config.yaml
num_hidden_layers: 9
hidden_size: 192
num_attention_heads: 6
num_key_value_heads: 6
head_dim: 32
intermediate_size: 768
vocab_size: 4096
hidden_act: "tanh_gelu"
norm: "layernorm"
norm_place: "pre"
norm_eps: 1e-05
positions: "learned"
qk_norm: false
attn_scale: 0.177
bias: "all"
tie_word_embeddings: true
parallel_block: false
init: "normal"
init_std_qkv: 0.0241
init_std_o: 0.00568
init_std_up: 0.0241
init_std_down: 0.00568
optimizer: "adamw"
learning_rate: 0.00165
beta1: 0.9
beta2: 0.98
weight_decay: 0.056
lr_head: 0.00333
max_grad_norm: 0.5
warmup_steps: 354
schedule: "wsd"
decay_fraction: 0.254
decay_shape: "sqrt"
final_lr_fraction: 0.0
batch_tokens: 16384
max_seq_len: 1024
doc_mask: true
train_tokens: 147800000
max_steps: 9021
dataset: "wikipedia_en"
Each number is 128 + 32 x the weight over its row's rms, rounded and kept within 0 to 255. Layers, rows and columns count from 0. The size above them is the row's rms in percent of the matrix's.

# layer 4 MLP down, 192x768, rms 0.0939, rows 109-191, columns 64-127
size [109  95  96 101 104 104 105 100 101 100  96 101  97  97  83 105 107 107  99  89 100  95  97  74 102 104  95 100  64  87 100  98  99 102  97 106  99 101 108 100 113 103  91 100  91  98 105 106 106 107 108 105 105  95 101 100  61 100  98 107  99 106  77  97 100 100 102 102  66  99 104  98  98  94 104 105 102  98 104  96 102 108 107]
[[ 76 111 119 118 105 214  88 186 137 152 116 150 102  86 108 157 129 122  95 125  12 163 149 133 119   0 100 131 127  98 134 128 106 103  96 137 124 117  61 120 152 133 123 111 114 156  80  87 107 108 116 142 116 129 169  84 111 133 122 138  84 122 171 102]
 [ 84 162 147 142 102 116 137 172  94 125 145 190  94 150 144  95 140 127 153 132 106 112 190 151 107 146 155 168 147  58  96 153 155 152 114  95 154 181 120 130 150 103 127 171 134  62 147 150  95 132 134 148 142 149 100  84 121 104 162  75  90 116 151 135]
 [137 153 182 125 100 151 131 123 133 121 122  43 134 131 120  92 141 127 120 127 142 100 145  69 119  51  78 114  68 149 151 132 140 136 157 138 138  83 174 128 137 131 126 133 157 158  96 116 152 136  90 135 131 164 158 140  91 179 111 147 119 167 137 109]
 [199 194 108  76 162 145 152 147 100 154 135  90 164  96 141 144 164 123 166 128 136 163  69 141 144 138 147 125  81  48  65 109 123  57 120 147 141 125 121 121 171 191  69 155 184  56 186 114 107  82 125 125 145 130 116  87  64 149 111  75 106 108 146 115]
 [147 135 127 119 171 100  98 152 135 142 116  46 115 131 102 118 120 127  68 127 146 114 167  83 102 151 130 139 112 110 142 171 120 142 140  92 113  71 144 124 127  53 128 129 138 141 119 119 151 143 176 143 150 122  59 183  83 139  85 164 144 139 170 114]
 [155 120 145 137 165  91 139 121 149 150 129 121 129  68 158 103 128 128 122 129 116  95 155 155  56 105 144 125 134 149 148 112 104 165 133 177 166 194 107 128  99 116 144 144 100 109 136 137 158 117 137  84 150 151 107 136 139 156 197 152 135  95 175 134]
 [ 71 168  80 120 156 183 116 133 145  90  81 143 115 160  99 119 120 129 138 130 119 141 139 166 163 109  89 100 150 114 125  76 115 191 133 140  93 146 157 130 195 152 144 175 184  99 212  97 105  89 131 140 140 117 132  87 115 168  95 126 149  84 154 160]
 [110 194  98 166 146 150  80 162 105 160 162 175  75 161  95 148 185 129 114 127 100 188 199 102 112 112 164  96 137  97 165 120 181 115 168 163  98  99 160 128 135 107  89 119 152  91 132  97  89 181 121 137  92 125 170 123 132 154 113 116 156  50 218 128]
 [ 86 107 139 158  99 130  82 143 117  86 138 112 164 167 173  55  71 134  16 132 168 173 109 144 108 125 164 186 113 104 159 117  63 138  81  80 180 127 120 129  98  86 128 105 121 183 122 155 141 142 177 104  86  38 126 116 146 110 165 175 156 149 130 101]
 [ 91 150 109 191 126 155  98 140 156 111 168 147  66 179 168 141  99 126  96 127  87 113 167 102  94 102 139 104 125  84 112 126 171 118 167 146 121 160 148 129 158 111 111 100 191  77 156  62 102 108 121 143 134 159 113 120 133 153  68 131 102 150 172 130]
 [155 127 146 151 134  32 114 147 116 120 135 154  66  86 176 143 145 124 143 127 127  67  82 125 124 133 121 100 144 139 187 111 116 112  94 116 140  71 108 126 120 149 142 148 125 146 172 162 106 162 169 164 120  91 108 108  99  99 116 105 189 137 152  93]
 [156 112 108 126  53 130 137 143 122 127  90 178 125 138  95 132 121 128 135 128 129 143 149 141  96 162 130 112 177 146  92 106  80 144 124 140 129 135 106 131 114 151 114  76 123 151  76 128 135 149 141 110 124 166 146 155 186 108 189 154 148 170  66 155]
 [113 136 190 151 100 148 112 105  90 128 151 239 113 113 129 125 124 130 133 130 121 109 145 136 122 162 101  78 153 123 132 122 176  98  88 164 109  71 161 130 140 236 159 111  61 186 128 118 119 133 144  89 124 121 119 133 168 140 146 118 109 112 158  94]
 [141 145 197 147 117 155 114 170 136 114 162 173  34  23 165 103  82 130 116 128 143 141 175 155 116  59 167 143 129  54 155 127 127 103 139 142  82 114 148 134 129 135  99 157 183  77 114  77 123 122 129 199 150  96 150 124 114 144 175 130 145  72 134 123]
 [ 36  81 164 157 165  61 165 116 157 163  97  24 126 106 116 108 133 128 146 129 149 104 121 138 142 155 130 189 143 175 187 100 158 125  95 106 132  94 103 129 122 136 149 152  80 140 123 110 127 124 150 126 195 146  58 115 123 129  85  93 122 108 102  86]
 [132 194 178  88 145 100 161 119  96 132 132 154 172 126  79 120 172 130 151 128 155 106  36 187 157 131 121 165 136 194 131 121 136  84 113 154 147 121 120 132 155 212 113  96 112 149 102 162 118 157 174 131  47 120 117 158 117  88 140 114 168 103 127  45]
 [168  89  85 113  74 117  83 118 131 120  84  94 162 175 122 178 161 130 171 132 130 134 110 134  86 188 137 106 139 134  88 126 240  78 107 107 145 142 117 129  87  98 140 214 131  88  31 118 162 115  67 135  91 134 147 120 112  59 130 134 126 158 126  84]
 [115 175 153 133 126 164 134 127  97 112 148  96  98 169 155  83  82 124 126 126  85 114  86  97 105 177 138 124 138 128 151 102 143 157  75 124 110  96 123 124 110  94  92 122 151  66 108  74 146 143 123  76 125 133 123  92  94  90 139 134 118  80 114  89]
 [ 79 141  96 137 150 100 148 186 159 172  81 130 134  90 122 160 144 131 111 126 184  86 113 120 123 166 104 106  98 146 116  93 100 181 130 130 115 198  71 127 146  97 104 106 138  96 149  91 120  90 137 111 184 106  84 114 134 163 161 110 158 118 124 103]
 [158 145 117 147 150 145 151 134 136  85 155 137 169 152 135 116 128 129 149 126  77 150 123 191  94 135  92 123 102 120  72 160  95 101 136 177 170  80 141 132 152 133 162 163 135  98 112 133  64  94 150 144 150 126 146 109  95 121 161 143 135 136  91  94]
 [153 146  45 117 104  43 109 125 170 140  87  90  87 108 112 108 149 127 134 127 117 115 148  93 127 202 108 157 126  90 128 142 187  97 115 135  73  86 155 124 135 160 133  97  92 171 134 179 127 136  91 188 130 156 106 151 145 169 110 130  74 117  83 119]
 [120 160 142 134 158 137  77 105 117 133 132  65 149 161 136 176 130 126 122 129 122 141 127  77 133  70 176 143 126 117 133 144  85 118 136 127 121 160 101 129 127  93 100 135 146 134 135 127  99 148  50 184  49 142 143 125  91 133 177 139 130 141 161   8]
 [197 125 109 110 118  67 130 114 180 148 128  85 109 146  84 105 156 126  66 127 139  78  52 105  92 139 189 152 141 145 153  96  97 162 183 133  93 202 158 128 158 151  68 129 123 129 134 152 122 115  90 170 137 116 103 124 146 139 139 139 121 164 120 166]
 [113 131 141  92  79 185 108 136  63  55  90 189 147 133 133 129 126 130 157 129 122 145 145 130  95  55 137 164 107   0 125 107 164 108 166 147 118 133 188 132  82 118 138  97 191 126 140  89  94 166  89 128 129 145 165 138 140  89 128 113 102 125 126 101]
 [157 133 139 120 130 101 151 126 133 130 144 193 184 171  47 149 101 127 133 130 119 129 157 187 162 178 107 130 151 160 157 122  80 161 114  97 161 172 159 130 110 164 161  98 130 123 176  76 189  87  94  84 150  78 151 137 136 166  74 108  97 120 139  90]
 [154 132  97 123 141 157  90 150 162 120 111  96 141 116 122 147  88 124 130 127 121 184 149  75 163 109 144 117 140 187  86 136 161 137 128 129 107 202 116 120 123 143 105 158 100  99 143  69 108  94 159  77 181 103 152 113 111 126 190 133 104 131 181  29]
 [114  92 106 125 103 150 118 115  62  87 102  62 115 129 133  27 154 132  59 128  82 181 129 186  98 114 215  66 162 136 118 171 145 159 147  84 117 226  88 130 178 108 178 159 146 190  91 140 163 158 119  81 150 120  97 194 132 110 127  84 101 164 101 137]
 [206 130 149 107 167 160 181 120  69 140 127  97 108 138 129 123 154 129 151 127 151 118 127 105 149 114 137 181 154 139 102 162 127 146  94 175 137  72 135 131  99 160 179 118 130 105  83  87 129 130 122 159 111 178 129 147 119 108 114 126 110 136 126 123]
 [ 98 139 129  96 135  41 140 108 177 163 133  29 126  96 145 144  95 123 114 131 132 111 182 167 146 186 133 164 122 179 126 106 147 146 124 101 122 143 119 122 118 141 141 154 136 129 145 104 205  43  94 103 165 104  54 165 150 123  86  98 115 104 127  98]
 [ 66 151 149 173 145 203  77 113  77 144  82 147  92 118 143 146 127 129 107 129  98 162 165 110 157   3 136 164 138 119 123 156 139 178 159 168 190 114 153 130 135 169  94 139 152 157 112 107 149 124  99 190 141 120 166 160 151  72 168 175 112 120 147 120]
 [136 102 132 125 161 147 169 157 109  60 148  87 177 110 122 104 153 130 128 129  84 154 153 140  82  76 181 122 104 158 126 126  81 130 202 122  87 117 144 128 177 119 145 134  67 155  84 150 106 115  95 108 167 117 100  87 135 190  45 101 105 141  95 136]
 [ 77 111 130 138 152  58 121 153  75  89 134 136  96 105 104 105 141 126  88 124 110 107 131  84 187 116 143  95 119 140 170 125  93 185 175 116 127 149  58 131 140 101 121 137 146 114 147 111 110 101 113 113 167 186  96 113 147 132 127 172 152 114 154 141]
 [ 88 119 127 126 170 139 132 100 110 178 165 114 149 145  92 154  94 126 184 127 126 111 104 138 169  79 139 188 144 120 122 179 151  99  67 141 116  86  97 130 156 132  78  70 181 167 144 160 147 187 123 116 144 149 137 121 126  72 171 159 110 144  90 131]
 [ 94 146 150  76 181 143 167 137 118 132 151 159 117 162 178 127 109 128 141 128 139  80 149 146 115 145 143 173 108 142  81  99 200 116 115 167 113 155 107 129 140 161 137 103 113  56 152  28 133 173  96 144 105 138  86  89 136 142  91 113  85 135 153 137]
 [153 103 107 130 170 101 127 139 153 177 181 148 150  93 145 123 129 127 162 127 115 106 131 110 119 184 197 154 144 121  93  90 138 154 165  54  94 111  98 128 135 160 144 197 147 122 134 125 135 157 109 166 131 148 141 112 119 128 141 128 154 143 116 132]
 [143 131 118 109 147 147 131  99 144  99  91 119 147 130 100  73 170 131 116 125 188 119  93  17 183  99 109 143  94 154  97  97 102 137 188 156 106 152 139 126 146 131 178 138 159 164 183 104  97  82 146 122 123  97 112 203 170 151 128 120 154 121  81 110]
 [ 94 206 147 160 114 118 111  80 215 195 157  79  96 120 125  93 111 126 151 125 121  71 114 165 200 152 102 144  88  73 141  95 163  57 105 159 120 132 146 130  83  87 128 137 126 109 148 133 114 151 141 144 201 137  98 135 126 134 120 127 118 134 138  91]
 [123 117  65  91 112 152 124 122 128 135 165 210 102  84 154 163 108 129 162 128 103 147 146 137  82  96  86  97 147  74 109 138 117 101 128 117 133 150 117 125 134  95  64 162  95 114 140 148 128  80 208 149  97 107 138 185 129 122 173 132 171 131 152 133]
 [112 101 171  96 127 109 128 138  68 153 165 139 145  95 107 105 108 125 162 127 147  86 145  63 101 128 101  76 170 136 128 126  93 179 101  59  94  98 114 123 122 158 132 135 117 141 137 157 122 124 160 116 111 139 124 183 107 130  97  37 126 120 104 139]
 [106  67 181 150 104 134 110  88 108  88 152 130  54 140  87  95 150 128 142 131 146 127 154 131 130 184 125 144 149  91 102 111 168 110  66 118 129  80 159 121 155 133 134  76  83  39  38 126 110 105 167 186 147  95 135  70 106 166 153 150 116  95 105 130]
 [141 160 121 140 112 244 177 129 195 109  91  90 126 119 133 116 140 119 108 129 168 212  98 122 138 158 131  97 112 177 155 145 105 121 180 183 144 152 125 119 104 142 133 137 127 105 109 158 129 125 126 116 116 129 180 148 127 149 152 132 129 119 114 136]
 [149 109 105 156 120 115 146 144 179 131 122 151 165 166 154 118  90 128 105 123 159 107 147 126 136 173 159 205 148 126 149 111  94 149 123  98 169 159 171 130  67 162 100 147  91 119 118 149 164 206 125 159 143 117  87 188 127 151 135 117 129 136  67  59]
 [135 161 129 124 101 160  99 145 178 138  70  80 158 146  65 223 149 130  80 129  54 128 148 134 160 137  92 149  79 163 138  89  93 136 217 196 106 165 160 129 122  75 149 157 170 131 129 144  91 115 131 107 134 120 111 127 175 106  99 168 139 173  88 164]
 [156  89 173  99  51 150 123 132 108  41 134 103 129 154 155 108 193 129 128 127 127 176 108  87 121 150  44  70 141 162  54 176 101 131  73 129 221 109 190 125 163 141 132 201 148 144  58 170 163 107 130  71 144 130 151 108 118  92 128 143 181 137 121  69]
 [154  76 147 138 123 127 156 128 110  81 165 118 150 145 155 109 134 122 122 131 132 188 196  78 101 141 161  13 162 176 123 136 162 160  90 125 142 101 161 130  57 109  97 101 146 101 119 128 141 216 131 170 115  91 158 104 134 126 145  97 209 124  75  78]
 [ 92 140 115 141 141 152 115 153  96 102 107 180 101  68 118 162  91 128 136 128 153  99 126 130  87 126 111  79  82 139  92 130  73 210 112 137 149 129 119 128 116  82  96 133 105 167  42 126 112 102  82 106  43 126 107 204 153 192  97 130 106 127 104 148]
 [112 134 100 144 121  68 120 152 145 129  56  69 115 117 154 166 114 132  96 129 119  99 122 135 160 202 125 137 151  72 128 151 139 141  92  96 146  58  86 126 104  87 161  68 109 206  93 114  94 135 151 144 140  43 153 144 131 109  75  84 131 169  88 165]
 [ 86  90 129 181 170  60  95 124 169  99 114 132 133  98 121  85 134 128 126 126 164 103 132 139 194 139 111 153 104 111 176 116 218 119 146 106 155 139 113 129 163 158 120 120 128 100 147 123 151 106  72 120 125 169  77 133 126 152 109  91 133 174 123 109]
 [ 97 150  57 138  89 100 123 117 175 127 135  74 139  71  99 146 113 127 168 128 164 132  91 168 194 215 118 161 106 148 107 120 122 166 103 146 113  66 106 127 120 187 133 137 167 140 142 120 122 200  83  98 107 138 100 131 156 205 109 104 151 145 149 116]
 [113 173 139  55 157 157 137  55 132 106 128 180 151 134 147 138 129 127 163 127 133 116 171 112 142 126  69 127 152 115  92 117 171 150 100 111 122 103 146 124 114  85  99 142 117  89 117  93 126 130 134 145 198 158 157 107 119 151 118 106 162  88 175 107]
 [139  71 142  74 160 164 157  63  96 107 140  81 183 191 135 157 146 129 133 127 161 158 118 139 158  79 136 113 116 142 108 177 120  70 139 164 156 111 151 131  86 122 180  80 149 180 132 146 166  70 168  58 134 173 177 105 120  61 136 151 156 120 170 123]
 [186  76 144 133 141 116 128 123 104 127 140  95  66  97 156 161 213 131 117 127 103 126 105 120  61  94 139 169 168  80 135 105 177  75 114 166 141 118 130 133 109 156 133  96  98 147 109 184  82 147 119 154 142 103 126 143 138  76 133 111 149 100  73 130]
 [184  48  85 110 190 134 118 141 140 123 111 120 121  65  93  88 206 129 103 131 136 132 158 134 113 123 109 175 155 158 106 166 189 156  53 106 132 128 107 131 147  19 133 111 134 148 121 178 160 113  99 126  84 130 120 135 135 137 142  76 126 141 126 128]
 [ 88 153 175 107 142 112 110 101 155 172 115  20 144 186 152  29 112 121 132 128 118 134 138  99 104 182 144 129  67 164 102 123 112 144 192 134 133 167 146 122 118  88  46 129 155 132  86 148 149  57  79 145  94 178 109 152 123 143 140 142 132 180 113  84]
 [ 73  82 118 162 118 119 138 141 146 144  81 114 147  93 172  97  85 128 110 132 102 157 156 121  42  75 156 122 144 122  81 120  88  94 148 148  93 174 132 129 100 111  85 190 139 176 130 110 142 171 102 156 103 157 144 104 107 134 132 142 124 180 177 148]
 [156 156 132 131  82 113 147  85 176  86  79  57 111 126 137 129 154 125 114 130 165 116 126 110 136 111 184  63 113 121 151 143 164 116 181 183 104  53  76 129 112 130 151 104 146 142 140  94 104 106 211 142 154  75 161 216 152 101 151 132  83 135 159 126]
 [147 131  83 133 125  89  96 109 209 138 121  20 101 169 177  86 102 132 113 132 105 116  95 137 131 255 143 114  87 211 106  46 157 144 146 141 108  99 139 132 106 132 153 164 140 117 107 123  96 167 129 133 111 112  78 155 116 131 137 158 136 117 101 136]
 [ 66 119 187  95 132  86 151  81 136 113 151 101 108 200 110 150 111 129 154 129 151 159 166 130  63 160  85 193 187 171 119 109 114  87 104 106 134 146 115 132  95 128 126  96  90 141 226 168 127  87 109 104 133  33 107 109 120 109  94  70 109  68 170 103]
 [ 60  44 124 174  93 151  95 102  43 122 121 152  61 125 113 155  99 129 113 131 138 108 143 134 155  67 161 112 114 113  67 126 125 146 103 157 123 103 183 127 112  86 158 110 122 147 127 113 133  40 103 124 156 128 147 134 138 160  94 165  68 150 148 173]
 [142 186 153 123 162 145 131 100 138 114 129 181 170  99  58  82 108 131  83 130  60 154  87 173  69 164 158 170 114 202 135 115 124 111 128 138 170 114 163 129  89 100  49 104 174 191  98 127  94 150  95 139 113 144 154 136 120 134 159 155 109  99 132 133]
 [125 188 116 108 119 125 168 123  87 179 112 153 119  58 112 128 186 129 158 129  93 115 116 102 117 105  88 149 131  57 115 138  86 143 149 113 177 114 160 129 143 116 155 122 122  60 111 111 144 109 171 127 107 186 176 103 123 113 218 149 167 189 120 186]
 [172 193 130 167 123 110  94 163 110 130 130 134 170 125 133 135 150 132 188 130 122 127  60 156  93 148  81 156 128 128 148 150 235 167 102  92 176 123 121 133 122 170 106 109  87  92 151 147 146  60 179 109  87 184 170 134 146 121  85  92 147  77  99 131]
 [ 97 103  73 158 141 190 101 163  79 155 107 220 111 120 198 124 124 128 122 129  91 180 126 115 112  41 159 126 103 130 136 202 139 146 114 138 166  69 151 127 147 128 136  80 107 126 159 177 157 126 110  45  89 130 188 138 184 161 149 157 134 125 125  99]
 [134  50 125 142 155 118  79  67 115 195 139 113 113 109 137  97 173 124 177 129 193 143 112 106 181 109  38  98 135 108  51 120 173 102  96 145 143  84 135 127 116 175 112 140 122  33 111 144 147  69 145 124 185 123 141 124 115  82 118 151  86 165 110 128]
 [124 112 183 146  37 169  54  88 120 110 131 182 150 150  83 134  80 126 137 130 117 115 151  72 189  90 115  80 145 135 143 111  88 180 149 169 165 154 134 128  77  64  91  85 171 152 119  89 143 116 112 150  93 120 116  27 138 124 172 134 160 148 103 114]
 [145  83 145 132 113 151 138 144 145 135 154 150 120 126  87 141 147 127 182 127 129 138 126  58 109 178 117 168 130 147 101 119 226 107  68 131 117 140  67 127 146 108 122 183 127 155 108 154 113 110  64 186 124 181 103 145 136  96 169 182 155 128  99 170]
 [ 88 121 159 101 105 160 115 120  89  98 146 102 112 132 119 188 120 129 151 127 136 131 131 120 118  87  59  73 128 134 106 172 132 125 144 157 106 179 204 130 134 160 165 100 191 128 165 118 141 101  97 133  55 168 171 180  95 134 139 140 126 131  66 106]
 [ 88 199 192 156 137 150 109 146  96 169 181 189 146 152 135  79 169 128 101 130 159 135  16 114 109 117 205 107 120  79 146 116 108 132 120 156  68  98 103 128 136  63 167 136 104  64 179 115 138 105 130  97 140  91 147 107 106 157 144 130 127  82 168  93]
 [ 90 131 136 123 177  51 135 125 149  90 155   0 137 146 128 117 158 125 145 127 129 104 152  95 137 129 131 101 133 131 153  68 128 113 152  87 166 140 137 126 161 133 126 140 183 145 117 147  60 110 171 153 167 120  66 143  75 151  66 131 109 138 119 104]
 [ 98 146 115 151  86 109 126 142 113 170 130 116 147  64 123 130 113 130 156 129  82 113  78 151 147  45 145  61 145 124 136 136 165 130 139 147  77 139  68 133 175 108 158 114 109 133  99 117 144 114  98 120  62  36 156 133 119 151 157 142 146 127  86 150]
 [150 151 124 133 240 106  91 157  91 103 124 116 124 155 116 201 145 123 154 128 117 103 112 127 179  94 107 145 142  72  80 159 150 213 159 146 127 155 132 126 124 130 108  67 143 125  91 106 138 102  98 155  56 115 153 123 123 108 113 173  96 106 158 179]
 [151  94 117 115 175  71 127 119  96  68 121 112 127 148 163 115 125 125 116 125 116 114 102  71 137  73 121  93 110  62 144  99 128 152 189 117 133 118  62 124  98 115 170 136  84  88 147 143 171  66 112 161 105  99  66 108 102 147 100 170  77 159 117 117]
 [132  91 123 139 140  72 186 179  96 143 106  82 160 110 148 165  97 127  80 130 160 138  81 164 161 144  79 128 102  96 112  86 122 146 146 129  95 172 145 125 127 127 174 136 181 175  91 138 134  93 116 113 134 157 153 107 153 152 120 143 162 127 126 118]
 [ 91  66 112 165 103 142  95 161  64 157 143  88 174  65 183 126 109 128 148 129 152 160 171 103 132 142 140 154 147 135 131 134  89 179 132 119 141 178 153 132  88 144 129 123  98 157 180 129 140 119 124 137 175 171 156 127 127 150 107 137 104 125 103  98]
 [127 113 116  95 169 120 158  93 163 115 122 172 130 131  96 168 124 130  86 128 123 135 112 194 105 126 122 142 141 138 168  81 123 124  89  94 100 108  89 127 148 145 222 168 124 140 168 161  74 125 153 123 153 128 150  95  98  83 123 145 142 148 129 105]
 [ 79 120  88 160 134  83 140 149 197  70 107  98 125  62  93 114 177 127 135 130 124 109 138 103 150 154  92 138 127 106 140 105 108 155 154  82 160  90 174 128  97 148 136 146 104 113 120 119  99 114 147 133 114 180 114 186 130 122  90 143 138 166 170 125]
 [150 134 183 137  58 118 108 133  25 112 115 140 140 123 136 149 146 133 129 128 105 136 169 134 114  51  96 129 120 126 106 137  88  87 135 118  68 138 134 130 192 164 138 114 123 166  78 112 112 164 135 111 120 163 207 141 104 190  78 132 144  99 176 114]
 [123 129 100 169 123 166  77 148 144 124 136 177 125 167  88 188  80 127 170 123 129 144 145 140 140 107 155 166 125 151 148 138 192 167 133 162 134 179 109 126 158 147  96 176  67 137 129 138 140  98 185 110 112 139 128 145 132 171 114 192 136 140 103 136]
 [168 116 139 127 137 170 128 174 129 160 150 101 159 113 172 202 121 130 145 127 190 133  49 119 155 131 133 120 136 170 138 113 146 164 130 162 136 143 123 128 153 179 121 139 120 106 109 124  87 146 157 204 172 145  96 167 113 175 119 154 150 135  98 150]
 [133  96  52 164 155  70 162 106 140 124  97  53 146 119 103 133  79 128 162 129  90  86  87 109 116 118  79 151  86 178  83 124 118 101 115 128  83 141 118 126 127 164  99 120 151 176 139 145 123 150 195 118 164 117 134 124 154 100 152  96 133 166 135  83]
 [127 137 102 194 139 101 110 107 125 131 120 197 179 144  82 140  99 129 167 130 192 114  82 138 163 118  65 114 112 125 132 156 113 142 105 143 169  86 108 129 113 167 149  84 128  81 134 170 116  92 160  81 114 151 144 143 109  91 194 138 131 126 100 142]
 [211 187 188 129 184 141 163  85  71 146 153 107 188 110 126 137 182 128 237 130 157 141  98 100 175 144 171 154 117 108 107 134  85 144  91  78 107 103 128 129 152 212 114 112 144 109 151  79 163 107 144 116 116 113 141  95 104 190 127  93 155  86 169 109]
 [134 117 167 122 183 106  92 137  79 108 136 169 163 124 122 167 124 130 145 129  93 134 137 144 111  65  90 110 155  78 120 175 124 133 127 100 162 144 180 130 151 146 132 118 109  87 157 149 208 114  99 119 158 105 117 105 107 113  91 118  95 139 144  82]]